Each number is 128 + 24 x the weight over the matrix's rms, rounded and kept within 0 to 255. Layers, rows and columns count from 0. Numbers have three digits each.

# v: layer 3 attention value, 128x224, rms 0.122, rows 72-92, columns 0-223
# o: layer 3 attention output (transposed), 256x224, rms 0.109, rows 136-156,200-219, columns 0-223
v72:119121096095163060150147115064113127143117127129133131157122125139124112095133076114145168153121107150142124115112088078124112090085089149113161148164128121131088159117117145117139153112154151108178119104167138171122130123158175122135102113147173077173108144169153122113153083129132136178140133131155098113105153146150124128166141104111092076164153168143102150108115111116123108108164128160176150133107130156147158143126170132133083136144094138105103099134137110119145175134117150164139103098157084131154125159090156117143120082161146140102155142158130102077144152145064153143136133099150108181128115147165137073110149111127156142123140145116128125104108136108139128143077
o136:096133172118109125116139126143198104111164130186060137114150091110179144103117145179144114070126150160112153177140124125109137118092137171125147098176118184152127111140148116156135114129139140127102078122144106085133098111091105116131100148084081122138130156096125086183109134118118180108112140111102138163101141140141097146112075120095139124119109139155106149107147154142098149143137152107147113097136134154139171146195161107117169131119117107111117093097145112125149109072133082123132157144102110136123117102119118133148117152084138126139123120099092157136144139100127118142127065119081138127176095107164139187132172118150158149148124167135133079169140094136157133152131
o200:176135112128126176135109128127082138113136119106164121141082166116116156156162148139099122134141123097127120108115112165113146156126142126125091152093100099134153126125105125096097136142100091218110140136089140137117145109096121174088192116163164133099139084121112170091116165146142083113126113137136097105156079114094143128136108102131139124126115084110179083141125109130155130140136067135118132106146141064130099108107098121128122110117166125152098142123157146151156085160124141124093152091134168127121149109142162087100148113128124120137124107141157131166096094119167136109133153128141127095108133110072125103149135126088119092098128094103129121102114129113148156085213
v73:104137137101138118129159139088142105117138097186137111123133125118117119115128159141144128119101147096096078144151135146165158117152124145123115158108172089111115085119168102135122125109113164178108113159136112142081121113124111118127114133164100104139127121088121151160156129107123105127092156154121129163134080095172128141219153121149132152153134132172104148109137095166148153153162087156097105137145150146153116129168178079115149120153129142118110131119138141141125095127152114148100121131117101122130116147132148108173103139128146141114165113146125132112144151090131133146145102115096165110104119091145117104120125102113100120101133126137117122131113098144114112107113
o137:117141127140119138143140143149152168096099129089127087143126093089121111148146128110092127096094109180167133126146104144117132137151109116136141150121134124123124105100095150101161138096173125114123141096147093121091115119125128143100090126160115186148173139080122105124128109131139146110114120094136158097124171158119157129120066093141161123110123106108116108133117081112124144135148148111142125142113127106141189138138130100139112114158096154142142164128122113134145195143146093111175164099158146157108154159109095133086131147129123109112138128088110138150155153174108141113117134106112113126135157105125092150143137113118161101145123115142136159125175111168133130106122
o201:132103092164116136128127090155121098164110128107114137124153126151131166115131131118167141140138118168127179131103116091115120175093164133149117094183093159123123188141123150135175132108117101106143130125128145121151122164106158124158115118092141111090122114128127094127122106132136143125112099124116109102139105143102134099104112160108073154089147120153145130149123192087144134103103156097127117128060114139080137103120105177154096138116121113102146133102125132131082109112106138118168116165124133140145116123166087128147130144163110143122123172112144119106095083078144108144114151136163115121125097169143158124132122136182152163161124139104130143143151141097122136159102
v74:165161114104138098135085128096121156111143143136123127136138155131107093117146162148139148122104123180109127096133130146189108139123120143107094097133120147116111166124142169115148116132124115151144120105115159132119145153154112120118149143149118165187106145118135142106122118149103130116115059133103109143160130121096102152131144142148167131140122145169148126104120144169098128111095147100174138131126117135141099114116133172133124124109122123132090086109136111167140165163109086151132112140105122143146106083129117142159095173148104092094187120135146133126088140118150113150146090146139159133151124119088129153139139068127136139152151116164109113078083173117123124141120
o138:109121120132133174148141108149141116158155116115145127134118110131147130095095103176102103114124116083115146130126150152130131111106125102134154098104117126153110120126144101174133182097130110124081123130156066154102162099144097115136107162162129086128101086107143126143148124154113161138117148140163133106149152113113128108113143105138137148116131137118119144156090093122140142161111112142175114104131116115119123128114157112099162139143085175137139149132113177120148110094103163141129108118132157112143148150105158145130078153150132130132133114121086131167146103123141139157108160139129143153095116080154101158158116117097095146106178122145182099117139117102092051098120
o202:153143158169146132107148121123110112104090136138147152100136123130109134126147141075139109125146154134153103145083113104105143129127100134139183164128152096168191144150131095122127114151132134101155159123122147141183092155124144164173140109102148138079150172158138175149091107125163093129134146153124170092094072101186168129142135128079147164141117108103087095085191099100123130139160125132072183154130119127119116151120119110114075152130150097109165137122137113132107125138094141136125147109125125125096103141082132103130150111101131134127092127141126083113111109173096130121147138130127127116170167151140148073086074167094138118118121121079120097140182098152105160111164
v75:120149110153070129131109146165140117139134120160152127140132135132126097153102125117201062128143170097117144104150188125137127102085080081077145125123142121062157154158114094122158173085138124162122134097128114148092141162147170136127127108128110128134084101109108117127119123117141139140145180112152117103185105139139128146133099128089132100102158135109109133096109136127137141110173137159191121143142143110121123132122130131116166130099129121140151133101125169086095124136125136150142125120112083111165109143116104131129151117103152108093122157179160167174132120142163145123138103146125069083142115134104117089204136118153111137155153123093129118175126120145106113159117
o139:118144152160175100132110108157136101142098117162133136130125134154126126124157135111078162133120127122148136177139125153161131150122073132156112120118123156110138125105156135160134130133131129101129136167138110137160089158101128163116116166076136118152145163080156125130099093128104120156158105138130143113098099099142124102144162164161126177114095115069160121115138140145071153143111145137094114198112127154140144131139125156120155149168123089117143137129104076183112111086102153159174163159137133116115123115092090162125158127097137142152110163102130149112118116120133103155094167125152140134168098140097142164120092151130192114151115134088124133104148118123132131138089
o203:109125136097155141141165126124126139107155124077097095145129103150109176107133101116117141144128119134150162084095090082114134124159180135144126106140128091154124121134130134094086128114127141083160113143106128118163159103133080105174151148161130132100182121139128108124158150124135120123144106143100124185128125178161120147114178117098116142120096162153099157129136144137139165117098085073137135095096122136143120104101163084163099097114180140166123131124105132144150183138138106120084062132132157141118143118112125130120109158156152124155159156143102095115127130157109115105113126125120105138106162107147127135095112147073099151044105106172097121115150119141126173167150
v76:157134102167145113113106134133136132110111122154130164148103125108087152056137105130139141121132137163138145103157100123119116118109163123119156144107126115136080171107203131128145144119128124151147125132185110135080172100177113130117137152123122171171133122144113125128129121111105141087116128083110148123125121106141133134167114072150132114069127131122114124172076161155087158149133101183098136086125154103116134127144140198122142090180169161088129094162162139151141100114157115105153125135132106145113162143129088065114166089121133157152123141133148087183098098122115129181162112088104115164160166115131113128125137155127156118162113139087143099116092130121131151147119
o140:106137120060117102119139134119109136149123104110095153107135086095104093177131104081105134155152141112146142146092159163189101139160143132166128108158132170119105117113194085168092108181107143165154118128144131114114111085098128128104118147158108149138101153117156110131114187121136116151115107128121119166140144115137132138072134100087139142119147126141152164098109152123092140163126125160154104075121142166110155136092141124128122124119099098175130132113127086118155143136143138178116151190138157128126141147196143161129098092112171082166118110147111144102212121100131167157105117109123168111115103100112146134106084135103147100133118108153077133134127115154118113126123
o204:154103189138098116116157112111134123118154171097152099129139144143188149142118164143161155115090152137112111155136128139128138097134119133129130096131128140105143132144033136105164092128117169091093148144079123133144141171123119097120139109120123084095114133175085116150131101120150106129130100119151112106128093147131167129155135197114101088151107096114140094100166119126178087100120161115106173157117100126129100082122113130155130136146128125140101119139137162114118106144101146084124117116129115109157108059102135128125152160175123092106142138119139121103077132143107126118154114122100108122107145154136139143135157087153095145090139084139136178157154132123157113129108
v77:101139212132140153102092158102111113126119125153118144125137184095084109132084083133180138095134126130161121169169101113153181116103155156121138153095135106141078106149112112116159112132137116094141185134112131113099082106096118090166088124107134119126115117125125131143101135131163159106102129096152110126096129142103143162146123108169135170115120146106127128118136123125098151136119121152112129144139125147136111070101108164107145115104171122147127099140127122090142116165100134108129142151113125144120117132130131120163093125149142125146100169118149132130064127180121136119147145141108143125100143137158098134141104123136153101134095179164104082125128174127155119144151
o141:155122138076089140120145095079113145131113119131100087088089162153112134127179138124118151149144099099129112088139130115165094099125059153104141085157174158118140193103103134125100169153131119144091102124136143098132151135136176145122171162121136142137124140097119126111086089115147113149136126161126108156099151128123112128118087123069113077156117117136158095140109135166122142116116134118096100171138165130115098134113126132132161133129092126150152101173150122130135119097155170135163124093160146121119083133186169147114129110131146142123126131125089107160140107138131140112153098102163119135153133136129117145175155116113132141087134091123136142130143098147151152092119
o205:124141116194128134163130123172136118117167161129120166122120087149156114152119155106106105110147145140108140128079109183089120161146168106154094137123103152083130123170127113143144074117110151189127128114095087141130118132147139089131116124130110143134136101127127121093170106146069154155117137124075143139163109135142154131129170124158164102073122112150136092127136124119171136169194143123146188113136117129108164159124109134138048143118101158090091145130135151128124124096139136146152154143130125108100187127096103121103132144131143123165134156156131134111128087125118115162123123163110151131157118103132164146080129135125085107138131113114143167129106122148114114110154
v78:105101097091111121163096105115102164111157184108131108124092159140087132100154102139161094131134164177185121090082133142142164161153100084127137121124157124135116131192118090125125134118169119125100168128107039136120105099102190165127118137134140085165102141147138141153153094162130172109114157138113103146124146102117153111163111087149139163130123111129162127119123110144148119150091163115096153110130141127112110149131128109154090169119131123138128132111153156091116158111133081160067158121159102162103097127112108113138147073106156164125109103110143124105146088148138126103123138107104167107139118070164104116149096138129108078123167109110076129139125128118156097162177
o142:142081113100122139110179127131128157138139073131161101141154140112151172104093156140121107156143123117135153150155131119161099111100110174144125171145092117099160157153143117124169124084146125076122082115127185125124126132161111136119141148128102152123127108124107105126123178100124112110105155158135120119140131159074105117158183176144068150126111186125103110126123125121161139135102148097180091135153083171128148105132154116096182161079106159089132124172119123112154134118122123083143095144118117133112142102113117137085132146102157104085087146133148106124175165154140174117160059139166105139140112124121148176125130105138171144123070150111146143150173083111162136181111
o206:122172131129139135158101175096105094166074142129094113087149126111158124110122136108123151111132101120088131135153102145147111139084182115161140116167116181156123114095166180118130093148064155153154120088139158114148103172102120052165127081117152151100195116101147120111079098135119125160147057121066161117108111116153096119079100143125093124118095150120096158140136119107130108103162108181165114177109110113095153103123163108136138125143090120141123157147112085166083139102158141145172134124130109111152156127132172093131114143141146104077167172148118126145091155128094111159101137162120094133088139163116134108148142097158149122156131132123132134077134183141124151076099
v79:082134106122138155103153121123101141192106120097135102183119160136106101117088137137118106123142142113124140129156120137138119171122118109137188146102098097147111116114134077129093141131105118123146160119164088103190143096126123119120107164082132106143091148110120153149140144111113168123126141115151111135135133051157132133160140176130140101130113102114099124121154120124092087103167128135126145105117137114105156093115070117137095162153127160110131115140111136114119154093162115118158133112138145167118094107122148126091083122140158098118122140169099119105086150134153129098171133129191103119147134139088112115159147112104106107135139076153127110175133162146124139119152
o143:151122158112151123136100146130135141098133113094094171134139086114138133135111117144158103127124076165142130117123126087164090116082101186141078128105083139084125156142144176081103141104126115157110095123117128148112101125193143102147168138131073117112103138092121139116090088065111105109142102125151177117155121131103158091115141105156108122147112113134153134091113066156192123084119140169130141150091126137120152135102114145136115137124121126152140157128149151156148121123098120116131153115092112132155153096139155119139096153114095115156129123151156192100086120125107157121142117108105137162128093130159135123157128120140126142144119127148129178169185085089183104147098
o207:151148151144116143116157115118106151115105136090136135106114114116118102118151119124125188122164149106107145129138150147131151058130167110117095117172180139143154133146167107178160089121136111097121110141109172120079139158116140114126099119145164148132127126129152115119157124172135092150094154167105101108113143155093152115117122112134141139144157143158103117117089142102111173161085128108103126113167102154143093118135172168118162111094124122124139140149143121049173138162144150150119130150116117112085075147121120143144119134142148117121127103094117069134187123114104134144124142106119103106100163142101125148123095107086139131079109119133076118126077116141104144085120
v80:179144130123162134152141138117161141144152120124158161146138106115142165133127128106169105108111181120126128109091140128133129135143142121080134131126142113095135145144100166119098112150106185140145146153150115139137101112182127125147118121125179130156111122149116108144136128132105109142097107137100150153107097120142153106171137094107106104116106154081142131126160119137101138165114156147146088131153137144125144111128111139107107130168080074131110148122102191117140116144119114106150130122155133134110117094063147192150131126124117132168171154121147117111141131141115157083162172118127116126094139127098115157119085155140130124113123125067124135126143125119135102148125
o144:105142145120110092099128126137140131108098089122078128121130134118127128114130133126130138130150139156180143124159168112150104146139105145161096061136120104127097154097109164099140133122128140147122123132110135141132147108146129131105090119149099185161165145115135138118090091141131177132127131105134079147143118123120110124116114101120118161108140084139136139139108134094121128150125128142127129107126155089091123152136118151119116110161101157133125127108127145144095120135164155119148170111120133142171162130139110150125126148120133140148118106103127152088143148114138116170094124131148147104116140143157118133105141128143152073139094160118129120084134102138123138132102
o208:160127146136148143168094116135116089125114149130109112133108174145122083150096148177092104162126098130095079157058091112138132127112135139117136158146144150146140110086179089092177115117128073131131109124133150079136162120103147084116125127176119128166143116126113151124101168086144124108105120134122094089134165132079141102090117200151131117147151149135116120188092152126138130106136087073097105160141109091177103113128083099140159103102171141141138112138158066101160123096169153161116122137106103144114145142156129068122159109125123143069102150150109137134110172146140096143146103119138108078147130110102130146152166122144081134141152094118122124141071140150083139132142
v81:139122164173128147087142154126119156127103110162123095130129126139175100137129083102128150179113122125159167165122122133092126140114128135129147180105123111095117093100144115142159083136104162115174128119146122115077119110140111108148105157148106148144125117109118147137118119144097096125145152155126089171119125131133122114156145143115100208128128108083138081099135103151145115144135149146134127098161150072103135117151157082156157139078148063178136119117105148107157163110110139081119098105096095164185095173153145117121130146120085115145165141143179167116135148129179101110149138142174121116132134165085120109164078186073157118114141106124124139118126147111139091134090
o145:163113118137103089127118084092139128077114130146116113068150122142108162137142133138163109137155108099147106130151140133135067194127140169123057119157123127118116116126132149165114141144042119185152182123128122126145145175148152170084089119143104115147116109161122081113156121077118170149148122093156096137146126161142153142132094101126127122108126126097145126162163186120159115116186159145116130164146128131135093122128112116142084111177097101135138177132151157145153081144114149121159091109141106122094099114103098139132108114144164173133143114097130125122125097121107154092196163142110133095085143111142153137080149116153103105145146117142139107163124104118126124122104
o209:100121085122151147169112141185168111157165135114127133160129122120155131095127138109118143099142149145132113113144158148103142101128119110114101105129141165177167165123153116092137159129203112111140105121127115141128103117129127146125186109087172123100130137136115106142102107178145146113115138109121145105129112156099138110167105133096143069103107136137123160168083141100128087109107132123131096125104143134102149133155126148147129135110104151139108090140134113122082157081133063133135181161147174104076153122144118110116116114143119096133102104127087101151181092145120168167084097164107141129152107119135102103133150113105131130143150097118131091134173151164138170110163
v82:100102158136158137114104141105096097182136138139105127132122118135086124118139129179189113143155125076174136103148143177078143138173092134189130095157147167140113152153158153163144126166094117173117089093143126112136106127115098092147111113144130115158132112117112172120138151144142120151133122141125147067117101109129087132128099134108145130058071134102146161087143134115099167155145117157128085099127112107130141139125156135129147145152113103113108073144121119092123141127121113133147143108148108107112128128118108125112086175139174153101160132146151140124178073121090140104080138110155119167090119152130126086135139103125133148154140132099101145114143088145147117119136
o146:140105140115093066113194129134117135085108141135158118183173123122136162128105131111110131148104119147115139172099116115132088073130110147132112125111116162101136137135096131095109139069110120117103131173093110119127092110135122160141126128118167096151131170136091059121111101111116120101090116123154102122129117151140126146114101119097140179152160108204131124087075127148126123150093141154128159180093129098166127129143134137126099114119129144118134156144141155134138146136138192143145139147118103102140117130132119130151203126140084107149132149131131124108098131151147117114128109146092109086140135138195126121102131103135124107132120186107202099163093105117130111171105
o210:100164106144150118164123108140177112124120129116118133134101145134118128094160100138099093115103124140125123157114145090109143167119168102128169140127119095122101106106111128091140126136150150114151184141102136113126170121129162143113122094097040154125157115137142169138157155122112142150108109094159111101126128104130208111160129149173155144111164122100092143161147114162169132125104123099127179139150128140107125148105146112155130117131118129149136177094144174111157103105141163135095113145129136151134110127150130144137088146125091124141134119129166117127079104096140113141139149072134136091157132110121105114114100108127119144153156118161118142119125169122071117087124
v83:121143122147134135127112084117118146116138121112109156082152147109170132168142106125157111113128141102108099121149098120196167087219151123033165118112100119109143103122144109190094151123125124120141127210159102137120101164119079156138156122110115109133128146116141111142109160117142117161156149130154141117159133158141139127125142107151170122066125127144150121149143125123096117153071118121096099082142130178118156093107139158072145134141155124149116113165146113121154123130144109110182141126118060093174134095125118120162132125163099134130097143160144179143101127122107122109157090115119088133184098123118146124141126118136080163099114102144110131101100110108125159141160
o147:116141145151169120109142118130122132165095147113156103154146094126109094097109121104129138133114160178117154125082122106149110207080149093121104134116140150139097136121134136105176116139129086165114128116143131118128152127168147106164136158163154133155148095066124162138134113113122107142098098164079135095111109122092147089129103127107098124101159105144125129126126102127096180115089112155128154178130156126153099118100098146135175138138140126135130151119130159149133128105111181128126128153133170129090127085155134124119132117145192099109141120153135127123118143137129132179107118097117135092162100173131109088146152082134128103138162139156141155150140142111122175098121
o211:125096105147120111103150127091130122096141095175170165159116122156136141105148173095128130155138093144180119125117129121092087173112099106185136147124143128108130143094103145109182107172129149113119134042097147097132149090118149108096124120129127125098132127156131114090099110170122128102110147127137130125131130096135089162147146143133102084138116130094089118140108177147141102111197180121127128145085134128140094150127108107141091181100083175103164114135110151149090134105138142167106090104138151124104110119119122125095135150109091143159141100112096135121132120114172135123106126180146121192073129113129107157119108138131178106101106162086135127130143132090152120109164
v84:134187145142108138130142118124131154131138123131101094122135147128114143090102148182123131130148131151121146148106108154084158110158110164134117132167118139149123126139105093120130117098115140132088145109091149138130152115058119111100098148174190109150101156179126121133131172095071150105156142115140115141120126093131089094159149152142054157082132116112089121110104153078081102107132117144116169127123161128124143116153133128115097103130122115139168152126093136096143149108127121120113114138111169138134130146136102107114117141163139154130162138095118132171128114135170081132142104143093104131147124139084109124106123123166100156139170155120107101134147137104178120086134
o148:115118106150138151140146112139140126129101130138154126081088136134087125101137155091107120142113103161126124144150174158112126112162066138124120083138168069091143130143125098139141122157145142111124149145103160135112154128108122152102119141123072128083116160135109100148133102146144120117079108141132121131126138166058148149095095094169173118150157116151105116108164107179151165117113113122145092167141116084144142136089150152159122114097098085113149127153133123144103124195127174089142140140112113135132141166131135098147099129105152138171115106132184127127139121101122160136113107130117120120115162127148139125076144112124139111137149141088114143066139131111154145150131
o212:134142135091150132116096139070179103102150135119148157155116092113157133141093056094120147121145126089139135124138111162179139138053179099136153138115104159119117119162143145096109128137116109141145081112151103119107101166204156107159217089100123135112109124071100140107160162151161105156133124141095158136152114122205164104105105139111164133155115125131098106144107106117137099105133124143110105105146106151125089135159146114110174128139108183123115087120160157116128154140144154163138148147132138077124138100125148128122149146133124120084099112122094102120131152138108157102144130123161126134134145148153088123181100132112153119093121086117146138176111081138055076135141
v85:116100113155117119126122139094141129147102130138068150112091093145136099138163135136147177141089151139142143137135142164125140136180156173106133161112085119115147159132171189140158132181109121089125123118122127118141150114133115144076124120097129118117128103153150125137143139126113116116137145117128117114105149129135121133109146162112127122086148106098145124154201153113084101098118081101101164135108118156138112141161130080116057136147191137122094098109129167120127110130120158125128167140096099145130123121149136138189141089124146069137075118105111120128132109141139092141119150153061117114145161151128106144144116118154125138146090133154146110152148092101151125087117
o149:163140112119136170131132137115112138153144132132136121109054119126107128133113129114132100135160137109101137134104117096118167137136132122143144115138140165112180104174115160180085096163066153187143126116097141159094146134094157117134131137101128180149125144082151114145166126128143138133131114105128147121161110176148097167104128102136119146197124094140155142099086098136126169124155093168103154175116135096150127067062102126156121093167126122098131121115126144118117152144152145101131127112125113138164142125102156142110107147131109147131135131168136126135148155132110083121141153116149160126117132093087133131139136135118105116131225134144139161134111099124104124122162
o213:094145119170140059099129127121141103102137127111155118116166166130118175136182104126123122129122105163104154170122130115167120167074119143123154109124119116137094079130129078100148072085152140150094149137158121124130104122145112110159120140143107099115133101118066116120115116135103112179122047152136102144130136068084137076148120129139143123122071151137092107123133141174172127146102137090168117122146117135153155151164200147135209150073135130129139147170119116171144107091136143161113098109158144131119176129118150075108130151122110157103178168115165164118111130137144165144154124105137069161113105085141131135091116136140123127102104121109127074141097153143144143159139
v86:134134138121134144141140139157138133113102096108084138167132098158178159070155168126119066150150159115110131117132079140169160117122131087125098108176113147123124111138147132181123129116152141109097107151166131173102134101119128154123124074120112112160097133099111107105150128106084135138166101175159140099144178136115143097113144131189140179139122129123107088121132121148136149165139108106149145165126175141155103093128085130101075128119126130141139141122096089107144119102122096136122140118129131113121116097133107102137122094123163129105116117124115068108124100103150136138108148132139176103136112157125112133117081138091151146123117102141169129144166145110120129137089
o150:108149116128130081111114105131138114111113134146195174138119152141138109145159101165147135113197136141097138142117158167107146147090134120131147154117158117150134120141100124113165137136153121183128102124121171119124169109137163113128124175161107094118141108124151092109143161136133128105119122125106147161166140099134075130126108137164143079108117136126125161133106121125135104125167134127111097106141075121118145116094112158106142092159092118157115127136168158076161120115121152171141095131092134125132122135119059119147130170130090134101136152139138178152106127117149136136144098140157118126112102113158130169158151113140083066097112103126130152144079126115146110130155
o214:116107119113105156106162126116153185199187143114112132110133168105079114160066098091121146140068143142122117113106149132186153147130154143124145081128125110109114137131116148094122109134106143086150144142073159112145125119097093120106164137132106172125145176143148150076070122134136124109132084069118094107095105160135104152126117125106088118131144166155151122122086135115137135110107180141100144121126140152100141153138128108182173134127115112130137106122185137136091164147148121152118114166125090097141146112154122162105127157144118109155133114144084166087111151127095121160112148118108118163119111141153137142116150146176142130141143163131088161086138096148093155135115
v87:133167160160160122165131131107114164129146119159098064147144095141117122120150121093150160160132104144159169119154145147098121126118078105102158125122115110146160148106130112105117153147136120122125145137160175114099103094121135140138138134166171134146158168159164134121081089152100107111161121146132138164123176067157147114156103153083129148162130149093126107106155098125137129153114107147143131118154171082146068120081135147140131127100167097103154151130123122125128139130135207118169145141130146155124137118131115148129150127099101137150108131109131136100138135092068080171084138115146129122086168088129152111116130081147065107131113106119083152157115105169147112130131
o151:172148106119134136153167110139151137129114082133130151142184104123145133171078131120126107142140117127134152114136118074156166136100172133156128095150129098136118122113083163158155130115150118144124115184117119142144110146104111121123116056131086121111111132130110090130125137170094142121109112106098123093118124180131097130124112093138102143173155154141136154119143146116085122106157149184129097118100144131118133141101168089083172132129139145163140128115143151113095159155133081131138133162127113157143128072114070152126127121142124123160139130104086143116107144169115123120102100149131119154121161135126111068158068159102130141135124157104107132123062163102131152116138
o215:094175129126097114116126108101109122141140107075113153088066123122120111102138140163132076125155163102104114135116162161160098159137119145105109150149096117106157117154157125134126109089139141105111126082089127120151145174162157110114139124107131125148144106140127141106139143099135116130119102114110114118125093124112092129143131137159137107096111154140091121157092088114173111145100144098181119146115099148113199129146121144131096134153092123109111091145097116146114113098093150180133073091116149117127114134158138131133128138118170163083113144139141107186120069146150191097147131130173130134151103126142120181109151142132130134088118141150110125122178129177130125133085
v88:110107107185195118094121125131111106113160125142138117134143117083104098134139130088106185135168126098142123146104126077103130122095133122103173131137184116107135137126147158137117126102135114095110148101125100137141155129160111121138156073110149111137128137143090138088110131102090115202091134095112159112134120154152118114100161095149116161130124139166162104157084134120165119128122140103117118116156116127100106167125155129144090147126081130143150108144101173117174150112124098178125133120122111147160145114099169164147144149109145110085116132102135121117083128136190098116145134121135081124116130114093139133135160124104163134120122146114096144113114128137139117111126
o152:147149151132116106093135138140145134139128161097088106112141118141147091138102146159144082107141170122176133170155187123133113130133079125121110106144133109151161154142098137157135125162153108133096115149108144165155121065104106131177130147127139110147118113148114145185129145140111108147125141144187114141122109089147127162105153116141144117120081113136122133108144135153121101154163122133102138105131157121127088123129091122151138144100140082114118190076103121126121133136133140119101107100140139140122118081146098131145122117121122133131162115106131103155121101109081165154110129163146153120141109165109136132146115136138130120115113164158112128078143114149102139159107
o216:150119162124086170183127145150130107112114136137126148118123102064135160129131156179175122136128085146105081165144109144124132146119154138148109133090096142131133091100180126106137086166111119139123126144140120137140070147141144134063095124132096098119153126129127065129159116151167128070135122105136108134131146128127116119163096133096133087102163093126135163111184110114137143132117136108156087149152115189129167114110120125082116114093166120109137133139146089124076120117132122120101118133082178177108136147145117126106159095116116079162132154143106177115116128111120138130163104114099122140118168129215110112133084122127078151133128137093143105112108114125120121090130
v89:157097138153155113120113112137125158131154158126131152088159140092146131152138135144085148120106142119143148114132126147095165121127130133131133106162112090113154119115145140145145088134155109166118147084135162120154144124129151104146159090150131144144171132122105094146120167105082137138192152126133099135107123118099155121128105154137107126104165115181098145173122111095095142116114100091118137108147122141125121130138161119094091161148098114191118141105122143134152156153121097124087152154124132099114115118103128122108131175137108155101171111164147127098147184084172109138094170112116076103126117103082088108112118137144088158115085078139164087158124100120148143159136
o153:137125164086106168154128144145118066118105137110123109156080117136117121128123129088137119106127145154092106169158133171093178118133142095154110085091155153124154144112121098098127111106124104113122119149143099126107139115153133138103103132069119143097105057122146090124107142146151167127119127109113133120142136114097147132140115124141130172142118116146138111091153119111086134158128121144112134155086137119093137131074101141171123087125095152137108136155163123136069142130129113112138153124109114064128126159111165116140152134117139147165166224107164092129124100099104129166152110138117127102146112177148141112142132139101123122144124162135141139107140108140094142124117
o217:074134099130145117124135117115149132157121142115087109128167124107142152140089133168132103147149128113167128108119135112175083139122147175108105191142093150125141109129136129096123191114143165123120085150098086114130097144109114134150128142123126111130108164116101124098125077126148091103118122148131168115116113103177117164127147097134135083152111155136121120134131146096147118103149151112130111125139107159124125113145120136116129149070141155095129128146158136112126124137113127141158096072151106160136116104119094161105138098120142082110102089147080138136138130145130129067111106130152133156088161125099138157109082080115098111126174157115092134114111151130148118069127
v90:093140159107149144125122171138114110129110145133143097122148167144158110131124157131130171108096088094159099148130104112108116158120085099108130180143147144141117123161114164174150158098101148102077098153120150157153169082121121163086143100131126125153108175119151126121146104095102159136177107143117139134126142168094136137134107112138156180164139108139153141145113140162112083143145111132130151135130126100158129155106147129105138142123121143129084085120121139126115133100158104151149110127085078083120144126175143095130122101102108141116146158128192138150128139117142154103117120075091129066108108097145143149103156148106104164127145119084130104123096110103105115107139
o154:142078109115105145168135122126124138121122135119116115125135117102154160123120123152113094089174166185104104119084111085125120104140133135145114134131124118096131138163144151117106112104134154106146142105106131078115098119151110094176085113131121102137167116129107097135135115137176143098135117093111144101115092124155136128124083140101144093112144143113107122102089081144148215112125136119112112140162093080122170119131144148123107092140146100121163118125118081134146131099130176137151124153169097114116127119116065150135098168130120118120133175128116149123124101167182064096105185133102130152136109135138135152117096096131119106105125149140112161121154094138102066083122
o218:192176110130105097129140101145139132140151140147098144106091086109146124160099111122112117181128113124147130139115137141108101120102134168112176114120110159150147069074098132125139130172119069158115117110194076172115094129111159153103105132135147139103131082114108139127127179122157076126119079157173129122111145157170057118175151123104085105110113095129129145160137171081101099070136141116150146121125148130118097112144099099138141098137123121160106144146164134142109138160106093116110100110116164156157073127136107120178152111117133142146102148134109122140161099100085168163143105147110140161144160124147119128126120141122153098140139127122157114137132197161103144184150
v91:136161096127152109125120144113141139105107123134106153123098140129122131135098124140144107130114105119078143126118118136092141119152110122094142133109117099147174099109108151183117133128157111155083143102136167138122120139121146154115106141122123125127182097106146101084121129174138147130094160118115119143143102121136147096130102094125122098127117112055160146096150114090112133124146188159134116130142113162153091102102126120174055133149112157107136140106137138121086126120121179132129134150146098153133109148150200123112078079146087129149117118089152175141136147152172112150112148133134164120138131120132126117109121092181134090102136099155138160118167088136105120120119
o155:133190138129147157143151154143158169098113165133124123083130138153161122130135118131136135123120167128175094103164128147139111069106165122093108147117104109102141143145107143098178123154098138133156145094100124123159132153158092117137143070103166136109144129152118113118093145130135114128129113121117165103068195083157128121092104114150133132163095137119121095168123182150141137136126102141103143107137144120173123169111126128090188116133173118135136132112129119159173114134147129096134135151108133114096122125144107142153121153111132110141100134117102120131114147117107119069121096123132147108099134158156100103095144141095062124098090185101059156146086120101177135109116
o219:116053098089113141128117124120082120176104110102134147163140144065116122141129109117159070105131121119135102138116110105145148185105088140159136139157123107155151149126170113117143101051109119100131108149113133156114113121101113137104110196138078135147112148126147138177130097121127132098124116121156137121135109108093126158114163179152128197128143151141098105142116120115171144101122088129103146147133107118078144080136145135130140132099092094089130145141118126158143142150118113159153116158132133136114181117074107178135150130069131126085153118117135081126156141121112154145162115169165098103132115144083135155134129117100103132138119155129186113139150132139136130145094
v92:103132102107108111138098165117135134143121094112156074104164140191111131121149121127148123115155128186175120170140147114111117145150116125131129166128144158112114145133135117058123142118129091147138146175134145100115136086119104158177119119129124111100142129139134164109112101111077134090123114072100136141136130133119140198133110079084145169097112129141126114093147109103127146126156117128144070101117076111072112120124161149123123142111147114137100118205112112102153127141143106088153132109168153138161105109105147145132159094082123097127075167107133141149124152168114107124091115155152180168141185146102179140140156122104105086134116102114113145141148127145119140101139
o156:137129131143136129084123100125101154128109108118096165115145065125143156125142075140124180159096098133095138118128132124150127139170153112140124139119106109140127124113149109136079078145114137104121149102130120152119137162148148107132140131066137090131133165159123122157142157123143123138158137125146131141119134117122132047110147128123126074147137130112133108112152149137160112134120156102134082126081141147123118120170123084127140123128152126120122111134122156186095121140112091155104118145157142143105105105110108101119152093159142118114122136138111092140118129101098164151143079143089124156126127115152105109114122162156161180083098115131146097112097131103111090135104